Weights of a small transformer language model: rotary positions.
Each number is 50 + 10 x the weight over its row's rms, rounded and kept within 0 to 99. Layers, rows and columns count from 0. The size before them is the row's rms in percent of the matrix's.

# layer 4 MLP gate, 320x128, rms 0.0727, rows 110-128, columns 0-127
112:53 62 60 44 58 29 44 57 37 52 73 51 66 32 61 61 35 51 43 50 58 40 51 49 54 48 43 48 55 37 33 50 58 43 34 61 53 43 57 64 52 45 58 42 45 53 44 55 53 60 33 56 43 66 50 40 43 69 52 66 40 44 33 41 51 64 55 54 74 37 37 63 33 46 59 39 57 55 62 72 52 46 53 51 51 33 53 41 47 43 67 59 36 53 41 40 58 63 37 35 57 49 67 52 55 37 48 41 53 42 49 39 58 43 46 45 60 47 28 51 46 47 59 50 41 61 42 43
104:52 41 39 56 54 58 56 63 57 65 35 48 45 48 69 43 61 52 50 59 46 59 46 53 57 55 36 49 51 48 32 38 45 44 53 47 58 39 49 68 42 64 61 52 38 40 33 41 57 63 43 42 42 64 29 56 38 53 29 55 47 34 31 53 51 57 52 32 32 42 50 45 49 51 41 44 36 46 70 34 56 46 61 58 51 58 60 40 62 47 62 51 60 48 32 47 57 33 35 43 49 50 46 40 40 48 27 47 38 70 41 46 24 56 57 57 53 51 57 49 54 40 58 50 40 43 56 57
102:61 43 45 50 42 48 54 50 57 55 58 64 45 55 45 61 41 50 32 37 42 51 38 45 39 66 41 38 53 59 43 44 54 59 27 26 38 67 43 47 69 43 28 50 48 59 44 48 52 44 50 65 53 45 45 34 40 58 46 40 51 53 60 48 60 49 51 66 56 47 44 61 62 48 59 41 64 57 54 59 43 37 35 42 49 55 83 51 53 49 46 61 29 48 67 67 51 39 64 49 40 35 55 56 33 31 64 52 55 44 48 33 65 53 43 48 52 57 49 58 48 57 46 48 49 50 41 33
112:54 36 45 36 55 33 46 50 50 61 59 50 52 67 62 43 55 36 57 46 45 40 42 50 40 47 51 53 56 38 56 56 56 42 41 45 60 54 66 44 55 57 53 41 36 48 42 43 61 83 43 51 43 71 36 63 62 63 69 46 35 51 39 54 45 47 66 68 47 54 53 55 63 64 65 66 57 46 52 47 58 53 50 44 56 51 69 20 43 54 50 52 51 57 49 45 53 44 55 47 35 52 31 44 47 41 47 35 45 38 48 33 60 76 64 48 47 53 62 35 47 49 46 53 43 38 58 58
093:49 50 52 55 50 53 58 53 51 46 47 47 47 57 36 50 74 45 67 30 22 36 57 30 49 30 62 67 50 55 58 59 32 37 43 55 45 54 52 54 68 50 49 41 56 44 56 34 55 34 62 38 40 49 40 42 44 39 63 66 49 44 58 52 33 65 56 54 36 47 48 66 48 71 42 52 57 37 39 53 63 53 54 40 59 32 60 60 49 59 39 56 50 41 54 55 47 49 43 67 69 56 45 58 64 51 50 67 38 42 41 59 48 47 52 65 52 45 57 53 43 57 54 49 61 34 57 41
115:28 61 59 46 71 60 60 43 40 38 32 41 64 42 55 58 48 58 58 50 47 41 60 46 51 47 54 59 54 42 48 50 38 35 30 36 55 47 52 54 44 53 40 37 43 71 40 50 40 58 53 39 55 51 50 28 35 64 59 56 62 35 43 49 34 47 35 68 57 35 60 59 55 47 53 49 54 52 53 52 42 49 54 62 57 46 45 29 68 41 49 49 49 59 68 58 66 46 62 40 58 54 69 58 42 36 54 45 44 66 40 60 48 42 35 50 42 57 30 51 54 64 58 56 68 45 45 50
108:56 41 62 60 64 50 44 58 72 60 64 41 47 42 43 60 34 62 62 38 49 53 57 47 73 33 60 46 51 52 33 46 33 46 48 45 46 41 62 59 56 51 64 47 31 59 49 44 41 73 34 50 53 43 49 59 57 35 34 51 58 50 51 59 61 55 62 28 48 58 51 50 43 50 60 42 52 48 55 56 50 42 40 47 42 66 59 43 41 49 53 44 55 49 30 49 57 43 55 53 60 49 49 63 42 36 44 56 39 45 51 57 55 17 50 50 39 39 65 45 25 49 55 39 35 49 59 42
104:59 53 65 61 48 52 29 52 57 71 49 54 56 48 41 56 53 45 44 50 58 62 49 43 45 39 46 52 44 61 35 50 47 47 63 40 45 45 34 49 47 73 38 33 36 60 41 66 41 54 56 55 46 66 40 57 48 66 40 53 53 55 36 52 47 48 53 34 42 44 57 48 58 60 59 30 61 65 67 48 38 52 50 54 54 42 50 71 64 40 69 53 28 56 43 58 33 41 52 57 35 61 49 65 64 43 38 59 48 27 46 49 50 48 54 46 47 67 33 48 44 65 49 55 56 63 48 53
087:58 63 77 53 37 46 47 45 54 52 53 47 52 49 48 42 44 59 37 39 32 55 51 32 55 64 62 62 41 50 52 54 58 46 56 50 44 56 51 27 44 60 32 56 60 59 40 55 60 40 52 42 55 42 52 56 60 44 38 35 34 50 39 60 55 44 52 46 40 42 53 47 60 27 64 45 25 46 50 56 62 62 37 55 83 54 53 48 56 54 47 49 58 37 33 49 56 70 52 38 40 51 39 41 51 59 54 43 53 48 43 59 55 39 45 46 37 59 55 58 46 66 46 65 68 54 52 68
092:47 44 55 65 32 48 49 45 62 59 44 37 62 54 58 48 60 63 69 52 48 59 59 45 59 44 38 70 62 72 40 64 48 61 43 35 54 47 39 43 48 57 44 47 66 57 73 51 50 50 51 44 45 56 49 49 70 48 48 48 62 53 60 44 66 53 48 27 49 33 56 45 51 54 55 28 48 49 50 48 55 50 51 48 27 39 41 44 44 49 42 43 43 55 59 55 55 40 68 60 44 67 42 50 56 71 28 50 61 60 58 52 53 42 37 72 59 53 39 52 59 50 41 32 45 47 41 64
094:46 45 48 47 48 40 53 52 35 34 56 60 61 59 38 70 58 63 48 51 47 48 40 32 44 46 52 44 57 62 37 36 56 71 65 55 47 51 48 63 44 52 52 58 50 53 57 51 61 54 27 44 59 50 45 39 54 45 69 50 56 45 45 28 50 55 48 47 68 60 63 34 41 83 65 50 48 42 67 45 47 24 54 52 54 40 57 57 48 57 47 53 42 63 58 38 59 45 50 49 59 65 56 52 39 52 58 41 25 61 52 51 60 42 53 65 46 58 36 42 51 30 49 51 41 47 51 68
098:45 63 40 71 50 36 60 52 43 46 50 35 48 78 65 54 52 61 53 53 57 55 59 54 58 36 50 62 49 61 44 47 49 36 54 48 56 30 52 57 58 43 64 82 51 35 56 61 49 44 60 69 60 58 60 45 49 45 50 40 29 56 52 47 39 51 24 33 39 50 36 32 60 51 54 59 42 53 65 60 47 45 34 59 56 41 57 58 56 57 56 35 61 57 45 40 58 47 47 48 55 55 38 50 51 49 44 63 48 55 55 68 57 52 49 59 54 41 60 48 46 39 39 58 65 62 57 62
097:39 43 48 58 42 61 70 49 47 40 50 56 51 36 51 41 55 43 46 63 52 41 53 54 54 55 53 39 49 52 36 38 53 44 57 44 61 51 53 55 56 31 58 58 47 51 44 39 46 70 48 53 56 42 56 52 58 48 61 49 48 57 51 46 38 64 51 64 36 55 75 46 66 43 63 64 52 51 48 43 67 54 47 49 60 50 46 48 68 38 45 51 46 56 40 43 28 46 41 76 40 47 61 52 26 45 53 77 59 41 60 27 66 52 64 32 53 63 51 54 58 67 43 66 55 67 56 52
098:56 32 62 43 39 50 40 58 41 38 55 59 43 54 52 44 45 63 54 33 45 64 40 63 41 54 52 39 46 58 67 44 40 46 53 43 34 43 46 57 54 41 55 47 58 57 53 36 54 33 37 49 23 54 59 68 45 54 44 55 45 67 45 62 61 57 54 58 43 44 43 55 68 53 51 45 48 54 49 70 62 55 52 59 44 51 40 65 30 49 34 62 66 57 31 44 48 40 47 42 59 50 67 72 43 29 61 49 57 50 46 59 42 63 65 51 37 52 61 39 44 48 50 49 60 65 33 57
094:52 53 39 53 65 55 46 41 59 49 48 45 48 22 44 38 52 59 40 54 32 52 66 46 42 43 38 43 51 63 60 56 47 50 51 56 53 50 46 63 57 59 37 75 56 52 56 42 47 55 51 48 52 44 36 54 45 31 52 54 54 37 65 41 44 55 48 58 38 58 57 59 40 28 55 63 44 47 44 48 47 50 69 31 31 53 56 72 49 30 49 42 30 76 38 56 23 35 52 43 25 48 50 52 51 56 57 49 51 52 48 50 43 47 58 63 54 53 60 51 45 53 49 51 28 57 44 53
098:45 63 29 51 58 47 35 35 68 54 28 42 51 57 36 50 56 53 39 42 50 42 49 45 48 69 34 36 52 54 50 53 60 53 63 57 49 49 82 50 51 60 51 42 38 50 33 51 56 50 46 63 51 54 62 37 50 56 66 58 33 59 43 57 49 56 56 52 56 42 54 47 59 58 46 50 66 65 63 41 32 56 69 63 33 37 57 46 40 51 61 59 58 62 42 36 49 50 59 50 60 64 62 48 65 53 62 54 40 57 28 62 50 53 39 49 40 48 40 70 52 38 53 50 46 47 53 57
091:42 53 72 46 46 54 46 52 51 42 36 76 49 49 63 65 67 60 55 42 34 36 48 46 46 56 59 61 53 61 46 55 48 58 66 42 60 58 52 42 41 39 49 45 41 65 50 62 57 55 68 33 66 39 65 45 63 40 41 50 50 59 51 49 50 52 44 55 55 41 50 38 35 43 54 52 36 36 47 39 49 59 46 46 58 67 38 37 45 34 40 48 44 63 46 31 62 65 46 39 37 49 61 62 26 57 52 50 44 66 55 66 50 47 46 41 45 46 41 48 26 54 46 62 63 39 45 55
105:53 47 60 44 43 49 59 58 37 53 50 62 64 51 41 55 54 62 65 45 45 59 44 41 51 28 48 49 52 58 44 50 39 59 51 46 40 66 47 51 55 57 52 59 43 56 33 55 35 43 60 37 57 72 48 78 31 57 51 48 49 58 55 37 70 62 31 54 44 56 40 52 43 39 37 53 49 32 56 43 53 50 63 58 36 53 51 62 49 52 51 48 46 62 36 53 32 46 38 71 31 42 52 43 48 64 42 64 70 37 60 36 41 36 62 42 32 44 48 51 41 52 36 57 40 62 58 54
102:48 42 42 48 32 45 69 57 52 50 42 63 42 51 54 43 48 41 58 33 49 46 51 37 51 50 63 68 30 55 60 52 46 36 49 39 62 42 53 44 44 32 43 36 59 67 53 39 42 47 42 46 59 50 36 32 46 44 52 59 41 36 70 48 52 56 56 65 72 41 63 44 57 64 48 37 35 59 51 59 62 44 62 40 60 45 62 72 47 46 45 37 61 57 57 46 39 61 62 49 53 39 52 55 44 65 57 42 44 53 53 34 40 57 65 37 66 57 45 63 62 47 37 62 53 43 46 67
# layer 4 MLP up, 320x128, rms 0.0722, rows 110-127, columns 0-127
104:46 56 49 44 36 58 57 43 65 40 28 53 49 54 37 38 62 59 44 43 32 69 55 42 53 44 50 57 53 62 45 47 49 39 45 34 49 61 34 44 55 41 43 58 49 50 46 48 53 69 73 43 45 58 45 84 45 43 59 42 70 41 57 60 56 42 67 61 37 55 56 51 66 67 47 41 50 62 40 35 48 50 45 64 55 47 51 63 31 60 65 42 51 45 52 50 54 30 38 56 38 60 27 49 41 56 37 49 37 45 56 59 50 43 38 53 51 48 47 54 46 58 54 51 47 54 44 66
099:55 48 33 57 46 53 38 75 68 59 35 45 39 51 66 43 39 56 43 51 49 45 50 50 63 65 30 45 48 36 27 51 37 47 57 28 60 57 55 67 61 58 56 49 32 34 40 54 66 47 54 44 47 52 36 42 55 58 47 57 51 36 57 46 46 48 57 31 54 39 55 41 44 60 31 30 37 45 46 35 34 52 49 42 47 54 54 50 61 44 56 47 62 69 49 54 47 46 40 40 53 56 58 54 33 46 44 51 43 55 52 45 27 48 42 47 57 51 51 43 46 32 58 61 38 41 60 36
106:64 47 75 50 42 55 42 67 35 37 54 62 49 53 50 55 61 52 49 54 47 39 70 56 49 55 80 44 44 44 63 52 58 62 37 48 44 54 54 50 54 43 53 61 55 41 41 50 51 29 46 50 41 54 56 43 47 41 57 35 49 58 51 42 41 54 50 53 52 48 52 49 66 48 37 40 53 50 53 51 51 58 40 67 50 62 72 69 58 53 70 71 46 51 35 72 64 56 57 39 46 47 48 46 41 37 61 66 48 38 57 45 55 40 60 31 36 42 43 57 39 54 65 56 63 57 72 42
119:25 56 51 44 49 43 45 47 54 52 54 54 34 33 76 59 46 66 43 38 47 48 47 44 63 50 58 34 41 44 47 41 56 39 52 48 50 61 44 54 53 54 48 34 50 47 51 66 59 75 36 51 63 51 59 45 49 62 49 63 63 51 40 59 62 52 52 53 44 77 64 51 49 52 54 52 26 35 64 50 60 55 54 42 59 55 57 45 44 53 41 66 60 62 50 30 56 67 43 37 57 59 44 57 52 47 46 60 46 63 44 50 36 37 68 46 46 32 54 40 56 27 35 52 54 46 49 56
108:48 51 55 50 41 55 56 55 43 59 50 41 54 46 39 53 69 29 33 41 49 45 54 42 54 68 41 55 55 49 74 58 36 63 65 50 61 65 48 32 42 54 47 44 56 57 49 45 34 53 42 57 55 60 37 43 51 60 44 43 42 47 47 52 40 49 60 40 62 39 32 31 52 70 42 40 34 37 38 43 61 56 41 56 54 59 59 53 50 27 60 40 50 22 50 52 52 68 40 38 50 48 32 64 56 50 54 63 46 48 49 55 38 64 55 48 66 52 55 42 59 63 67 56 57 41 45 59
110:47 44 45 49 78 61 47 69 60 57 51 59 53 47 60 58 42 46 44 55 61 35 39 42 45 54 60 40 46 78 67 48 50 45 36 56 50 44 33 48 46 41 48 41 38 59 52 43 50 60 55 29 34 61 42 53 53 53 72 54 48 47 51 30 72 66 64 46 53 46 42 60 38 60 44 57 63 49 39 49 34 60 53 49 40 55 61 57 56 57 27 37 36 50 34 66 64 49 54 59 47 28 48 52 42 49 38 34 53 51 51 47 44 65 53 54 50 52 51 58 49 49 60 39 31 54 45 57
097:47 52 38 31 47 49 45 47 70 52 57 53 39 59 51 49 44 56 66 48 54 55 45 53 69 38 60 36 64 48 54 34 35 65 46 65 51 54 44 56 47 48 59 45 35 55 50 48 49 57 38 49 45 53 40 59 65 46 38 50 55 57 56 71 61 60 61 26 53 51 62 62 51 49 49 47 35 35 49 64 63 53 50 51 38 66 60 39 55 34 54 40 60 52 46 50 51 49 58 55 59 47 52 51 48 34 47 62 48 58 62 64 35 37 63 38 35 30 71 34 30 57 42 35 39 39 61 57
096:53 49 55 57 47 61 43 32 46 48 34 53 43 51 44 60 50 34 56 53 32 53 57 45 54 58 47 45 36 59 33 65 56 22 61 40 46 58 43 47 38 73 47 36 68 54 42 67 52 62 44 36 35 56 45 56 42 53 39 69 42 56 62 51 59 36 47 50 34 47 48 44 50 58 70 37 51 58 67 45 44 39 38 59 38 37 46 48 54 47 58 46 27 49 45 44 50 56 44 43 35 62 48 59 63 49 57 72 46 47 41 30 43 50 57 38 46 43 37 29 53 50 51 45 55 39 51 62
098:37 43 62 42 44 57 45 59 56 60 51 52 41 43 49 34 56 40 49 47 54 56 54 70 68 54 58 54 36 42 45 41 50 38 25 40 41 36 55 34 60 33 54 45 43 47 28 48 52 45 52 53 38 41 54 29 57 51 50 61 55 50 61 61 61 30 50 21 35 47 46 44 39 45 59 51 65 45 65 56 45 52 59 54 36 48 57 64 37 47 43 46 40 59 47 55 58 47 58 47 52 62 45 47 36 37 78 44 43 38 63 41 45 54 45 49 49 36 54 62 41 71 58 43 34 48 46 56
095:35 48 42 36 48 36 65 55 50 39 49 36 35 57 40 54 50 48 51 40 59 61 51 43 65 47 41 47 41 54 40 58 65 43 54 52 74 39 51 75 44 62 56 57 55 51 65 51 61 46 46 56 51 55 38 60 62 50 48 52 63 63 63 22 61 40 50 45 60 56 60 57 53 60 69 31 43 36 64 68 33 40 62 58 46 47 50 44 46 41 61 62 62 57 60 57 50 39 77 51 57 60 69 51 52 51 43 52 36 52 61 55 49 44 61 64 42 32 44 55 49 59 50 41 56 52 51 50
098:45 63 36 41 35 56 70 25 39 50 46 43 40 53 50 34 39 41 55 57 54 53 49 53 55 71 51 40 45 50 63 56 39 24 38 49 43 57 59 43 43 58 58 41 54 46 40 35 46 55 71 45 51 53 58 55 46 46 53 51 52 76 49 51 50 46 51 56 41 48 66 41 52 47 50 54 67 57 39 53 54 68 39 53 31 57 42 41 57 31 47 37 44 31 61 55 46 53 50 53 60 60 54 64 68 32 67 58 54 45 58 42 40 70 50 44 44 61 61 66 57 52 55 36 58 62 49 46
094:48 54 60 62 53 51 44 61 29 47 28 57 58 54 54 40 42 49 57 59 40 45 35 53 53 44 64 53 45 44 49 51 55 52 60 56 53 58 64 57 53 63 54 51 40 59 39 49 50 49 57 33 60 59 54 66 36 46 53 59 50 56 42 38 47 38 68 45 56 31 56 52 46 46 28 59 54 32 61 76 74 53 41 41 61 48 35 41 59 52 66 57 43 46 37 45 56 47 42 51 45 38 53 36 52 55 57 51 54 64 38 36 56 19 61 37 34 48 39 44 56 46 52 29 46 56 52 41
091:43 53 50 48 60 50 60 64 43 57 55 55 57 51 57 52 42 44 64 71 68 35 51 30 66 43 54 46 62 49 37 45 65 31 55 39 70 54 53 50 36 35 57 47 37 48 50 60 50 42 52 68 55 45 38 46 64 44 57 50 34 47 48 27 42 50 44 52 31 70 45 59 46 49 52 67 49 43 64 62 61 55 66 50 52 46 35 47 39 52 63 70 44 57 34 33 41 44 43 43 32 38 50 38 45 45 56 70 61 46 50 38 52 60 64 50 38 46 36 48 59 54 44 48 43 55 41 49
098:51 47 66 54 45 45 41 55 74 47 38 53 48 51 58 65 58 53 42 50 62 41 46 38 65 63 52 52 51 31 75 47 69 39 40 24 42 43 46 35 43 46 69 45 56 50 62 53 61 35 68 62 52 58 57 44 29 53 40 45 24 24 50 60 42 44 49 50 44 49 50 46 59 48 51 50 54 60 40 38 51 53 41 71 46 43 42 41 49 36 59 50 39 42 63 59 50 49 49 39 50 50 48 43 66 45 55 56 53 54 45 47 46 41 52 48 64 43 44 49 33 53 32 62 59 62 50 38
092:44 50 39 51 46 44 66 49 34 50 49 43 56 46 41 57 65 52 58 44 56 56 26 53 53 62 61 43 48 36 34 54 48 46 51 46 46 38 56 37 50 44 44 39 50 38 40 44 54 43 52 52 32 51 60 45 39 45 45 29 58 58 38 50 71 31 54 68 51 41 34 44 61 60 50 30 32 59 35 58 50 59 46 72 55 56 40 18 46 49 61 59 73 43 45 41 56 55 50 65 56 38 60 41 51 40 52 40 31 50 38 57 69 57 48 33 57 50 50 54 48 49 53 48 49 44 37 44
091:47 61 37 44 61 40 51 41 53 49 50 46 36 57 64 56 50 48 36 35 63 53 41 44 64 31 49 46 60 64 52 55 44 29 54 47 45 61 54 49 68 47 43 54 31 56 61 56 54 41 54 51 53 63 48 62 55 49 22 64 39 46 40 48 48 51 58 41 75 38 56 49 46 46 61 31 43 48 64 55 30 46 43 37 60 54 45 49 31 57 53 41 49 50 55 59 65 42 53 40 38 37 41 44 58 58 46 58 51 33 63 52 49 47 28 41 50 41 54 29 48 46 47 44 66 56 71 61
093:66 59 40 37 57 60 56 39 41 43 60 50 61 43 33 68 54 34 47 55 45 37 35 52 48 65 54 39 34 53 40 35 50 41 46 50 70 63 56 60 30 47 53 51 56 40 47 44 51 49 47 41 51 49 42 43 56 56 65 60 44 46 40 55 66 62 45 76 58 56 47 55 53 28 54 37 50 45 32 54 70 43 42 27 48 57 43 71 31 61 55 58 52 53 56 47 37 48 63 58 56 46 38 49 47 53 55 56 41 53 52 28 58 63 57 48 63 55 55 32 66 47 55 46 41 45 43 50
107:50 51 41 48 51 58 36 45 65 48 47 54 50 49 63 41 31 50 23 40 43 33 63 34 43 45 51 55 35 44 41 47 39 50 55 44 45 42 43 41 62 45 52 40 49 43 58 31 57 42 60 45 50 42 45 53 59 54 67 46 36 52 57 47 38 50 60 48 51 45 45 46 57 56 26 45 44 49 61 45 61 45 68 55 32 47 56 44 59 68 32 31 46 60 69 47 58 56 65 64 50 58 58 48 61 51 66 58 49 60 54 62 40 65 39 54 62 63 39 53 51 26 33 67 52 66 56 55
# layer 4 MLP down (transposed), 320x128, rms 0.0725, rows 110-127, columns 0-127
108:55 52 50 50 37 59 49 29 60 51 36 46 44 61 53 46 55 50 38 57 48 40 68 54 49 47 46 52 51 52 55 37 48 66 55 37 52 42 39 39 49 64 54 52 57 35 47 69 36 63 71 35 51 53 32 64 37 42 44 37 61 47 46 62 44 47 36 45 36 55 60 38 52 40 52 72 52 48 39 42 55 55 50 67 62 60 52 61 43 55 43 48 62 33 62 55 48 30 54 51 46 46 28 42 26 71 48 71 36 53 56 35 45 54 44 40 45 52 56 39 48 59 57 46 65 38 49 56
098:24 60 49 49 52 55 45 41 41 53 48 53 29 53 59 53 43 41 47 68 46 49 35 46 51 53 70 52 43 44 53 49 51 77 56 53 37 45 84 34 34 39 36 52 53 66 42 59 57 32 65 55 50 44 60 51 42 42 62 47 49 63 40 53 58 39 44 67 59 59 55 56 45 52 46 51 41 55 38 55 53 65 35 52 41 63 55 56 42 30 41 57 43 43 62 35 54 50 47 61 52 61 52 38 39 35 42 47 47 46 48 54 54 40 42 29 60 34 53 42 57 49 40 44 59 43 36 47
108:56 49 66 44 43 41 22 62 41 37 58 47 75 66 47 60 59 52 63 60 56 37 65 56 46 60 55 36 40 41 56 57 64 50 51 64 50 52 41 45 53 39 68 63 40 58 44 57 37 57 48 37 38 61 54 74 50 49 60 43 38 55 49 54 33 46 55 47 35 45 55 63 53 52 44 51 48 52 53 51 52 56 46 76 63 51 35 57 49 32 47 55 56 36 36 37 45 42 48 38 39 64 60 47 41 56 50 47 54 49 64 57 55 39 64 30 30 55 51 54 54 52 49 51 64 55 70 49
109:56 51 40 48 55 44 54 57 52 62 48 32 45 52 48 37 46 44 70 60 39 63 46 66 55 53 57 56 47 39 52 71 47 52 39 65 48 50 51 49 38 52 56 54 48 67 47 54 50 51 45 49 39 41 28 72 52 40 56 39 37 46 53 66 22 50 38 55 72 08 37 62 49 48 59 56 60 57 58 35 49 55 42 57 55 50 40 43 39 48 66 39 43 32 52 58 47 48 64 47 48 47 42 58 47 49 47 34 44 57 53 53 43 48 47 46 40 64 62 37 52 71 50 54 43 43 48 51
103:46 41 65 47 37 51 37 38 40 62 54 58 56 45 50 61 55 44 44 62 57 48 58 51 49 62 47 64 58 44 62 56 62 61 56 54 52 62 66 45 58 33 52 43 57 48 51 32 36 57 47 48 47 59 49 67 22 63 42 49 50 56 35 56 54 41 75 45 63 60 66 33 59 59 43 54 52 43 39 49 60 57 65 54 60 48 59 49 55 42 52 42 52 33 47 28 59 58 36 52 54 47 41 55 32 42 60 61 52 47 46 60 51 70 33 57 64 64 60 33 45 60 67 56 54 33 45 45
104:62 58 51 52 54 57 56 44 52 24 43 26 53 61 49 43 57 45 65 51 38 63 61 50 60 51 67 58 56 46 54 59 54 36 44 57 51 40 44 58 51 58 49 58 47 56 36 50 62 52 66 38 52 50 65 43 42 61 31 53 46 36 49 46 35 60 25 43 42 35 45 54 54 44 46 64 60 54 47 52 42 39 56 60 48 53 41 37 53 55 41 57 33 38 78 56 62 41 73 35 50 53 40 57 62 64 60 57 54 77 43 59 40 53 55 50 44 63 43 52 53 53 34 51 50 62 40 43
108:46 38 37 37 31 49 38 37 37 51 58 59 57 69 62 53 60 51 52 64 58 53 34 49 50 68 41 56 56 63 48 59 59 59 53 68 58 53 47 48 49 39 47 37 77 51 56 57 58 27 68 50 41 64 54 58 52 55 59 56 31 53 53 49 40 31 44 66 40 59 47 63 54 46 55 48 56 62 50 51 58 53 73 47 53 43 49 53 63 46 50 51 56 53 50 64 36 62 52 51 40 49 34 59 51 36 44 39 49 50 69 48 58 75 48 54 44 43 53 43 49 26 52 46 67 58 57 50
098:46 49 58 43 57 42 51 60 38 39 51 39 38 38 58 48 52 50 62 39 58 47 69 39 52 62 55 38 30 58 62 52 37 63 42 45 42 47 44 49 63 45 56 52 26 43 59 22 39 50 50 73 55 44 40 30 41 42 60 61 51 49 41 50 52 51 48 34 51 58 46 45 44 56 48 68 47 43 45 53 58 47 68 49 40 62 55 33 49 54 49 47 61 30 71 42 43 40 40 47 49 51 58 41 50 73 46 31 44 42 57 47 33 41 50 65 55 64 61 64 62 50 68 55 53 55 57 48
095:41 43 39 60 64 49 52 45 53 46 50 51 77 61 49 76 45 54 63 49 34 41 32 31 32 53 48 51 59 55 57 50 55 55 57 53 51 58 50 58 41 58 59 52 42 72 61 59 48 41 51 40 55 57 42 72 38 47 41 51 53 58 39 45 37 60 56 76 59 44 66 61 43 48 52 48 35 52 31 46 48 50 33 50 57 49 40 47 59 53 41 60 43 55 46 42 52 44 51 43 36 35 44 58 53 71 29 59 47 40 33 60 50 37 57 28 47 58 55 57 51 33 47 56 58 54 56 60
095:53 56 51 51 54 54 46 39 47 53 79 46 50 61 46 51 46 52 46 57 52 45 52 40 57 71 52 40 54 56 52 52 49 24 49 69 60 65 48 33 58 51 39 48 50 44 49 30 42 44 47 44 55 61 39 42 38 61 32 57 62 44 50 61 49 50 62 45 58 57 49 59 49 51 32 37 52 53 39 45 34 74 55 44 65 64 47 55 67 46 50 58 38 54 46 34 49 56 38 43 46 36 48 54 41 52 36 37 50 31 57 62 64 44 67 40 55 52 30 59 53 64 46 69 71 50 40 45
095:54 68 18 32 59 40 70 46 35 50 44 34 53 50 49 47 59 60 59 41 49 40 33 44 38 48 50 42 62 58 48 33 48 59 50 47 50 49 44 45 51 60 65 37 57 53 60 44 50 55 49 41 58 40 54 63 58 63 66 30 55 65 57 52 44 52 29 64 50 44 30 41 34 49 70 47 61 55 67 55 48 60 48 35 58 55 40 32 66 52 53 47 45 38 50 40 57 74 47 46 57 55 66 63 40 42 66 55 55 51 55 63 49 53 47 53 51 45 52 51 55 36 42 58 57 55 47 50
093:39 28 34 46 41 58 57 48 57 56 50 43 45 44 48 55 41 37 56 41 58 54 42 28 54 52 35 45 58 32 41 59 58 51 52 52 54 54 42 41 43 31 42 36 53 62 49 41 45 60 46 54 45 44 33 41 49 29 58 39 53 47 59 55 61 40 66 53 62 34 53 41 49 47 62 55 35 35 54 45 57 45 57 38 38 52 62 62 37 38 49 50 57 44 45 62 48 47 66 77 54 31 58 47 68 47 56 42 49 36 63 47 52 74 45 61 53 50 38 75 58 38 53 52 36 49 39 57
094:48 56 54 42 66 24 42 59 62 50 60 60 54 56 48 42 52 66 48 52 53 51 42 57 45 60 59 55 47 64 48 58 41 78 40 50 59 61 40 39 39 46 51 23 59 57 51 53 42 54 66 76 60 44 43 62 28 58 54 48 54 36 59 49 39 57 39 33 29 36 58 64 55 50 32 52 36 51 51 57 54 67 53 51 40 45 59 49 47 47 54 49 44 50 42 49 49 47 46 34 65 55 61 34 51 57 51 43 55 63 36 40 37 56 32 51 46 45 33 50 37 53 50 35 52 42 43 58
098:39 60 57 38 37 47 42 60 42 59 48 65 60 64 43 42 60 54 56 58 53 47 46 52 53 48 62 63 47 46 73 63 41 62 56 65 37 57 52 45 37 48 65 47 27 50 46 16 41 45 55 48 35 46 67 53 52 59 41 42 50 55 44 46 32 48 59 61 63 43 49 61 59 51 44 45 36 36 33 39 56 43 42 55 56 33 52 38 45 60 44 60 52 60 39 40 50 69 49 44 47 31 61 53 65 58 49 52 77 46 39 49 49 61 43 55 35 55 40 39 41 49 38 45 52 52 59 58
098:48 49 64 66 38 30 51 44 54 33 55 47 56 29 58 59 61 50 44 45 47 54 39 37 33 41 50 37 50 53 51 28 61 52 52 31 60 43 44 38 39 43 37 29 62 37 62 35 31 36 60 37 55 41 52 42 46 45 64 62 50 66 47 55 72 33 49 47 56 47 35 46 47 45 40 48 44 45 41 35 49 39 48 60 46 54 50 47 53 47 70 49 42 35 52 61 46 49 32 53 27 52 53 59 49 54 58 55 50 51 53 34 56 45 40 69 39 55 49 50 49 48 53 45 30 55 50 61
093:50 48 79 47 55 72 54 50 37 44 67 68 46 41 57 53 33 41 72 52 46 64 48 47 50 37 64 63 45 54 55 43 45 49 38 44 45 56 39 52 53 53 44 63 70 41 58 48 59 52 52 41 31 40 50 65 43 55 40 45 50 38 67 54 54 58 48 51 51 56 55 53 43 41 52 48 50 43 24 64 72 56 30 44 56 51 38 68 69 44 44 64 49 48 46 62 50 52 48 56 43 41 43 58 35 47 38 44 56 47 55 54 49 51 66 58 68 53 44 24 58 58 47 54 54 50 46 65
095:46 56 57 53 39 50 42 47 35 53 62 51 33 37 59 50 55 46 51 37 72 55 49 55 31 49 55 59 35 55 49 62 63 44 53 49 45 62 48 42 60 45 46 52 55 37 48 48 41 54 44 62 46 32 55 52 52 54 44 27 66 65 41 58 44 40 64 54 45 65 45 54 42 60 39 49 49 63 23 41 58 67 39 64 60 47 39 60 70 69 48 38 66 40 37 55 46 47 39 49 52 37 43 50 73 46 60 30 50 55 54 38 40 55 37 51 51 65 40 34 37 51 46 43 54 57 42 41
108:48 50 46 43 31 62 61 51 49 62 36 68 38 61 42 52 40 64 49 59 33 62 59 52 52 53 60 61 44 36 45 55 45 57 55 54 46 44 44 51 58 66 61 56 44 54 69 41 66 39 41 53 60 54 46 30 46 60 43 41 24 64 66 57 42 52 33 49 40 38 36 50 43 55 53 61 54 51 72 57 61 68 31 53 40 46 53 56 48 76 46 56 43 61 57 28 52 47 58 62 63 34 55 46 54 49 57 37 55 53 62 58 38 62 58 53 44 52 64 46 49 46 41 42 52 54 57 43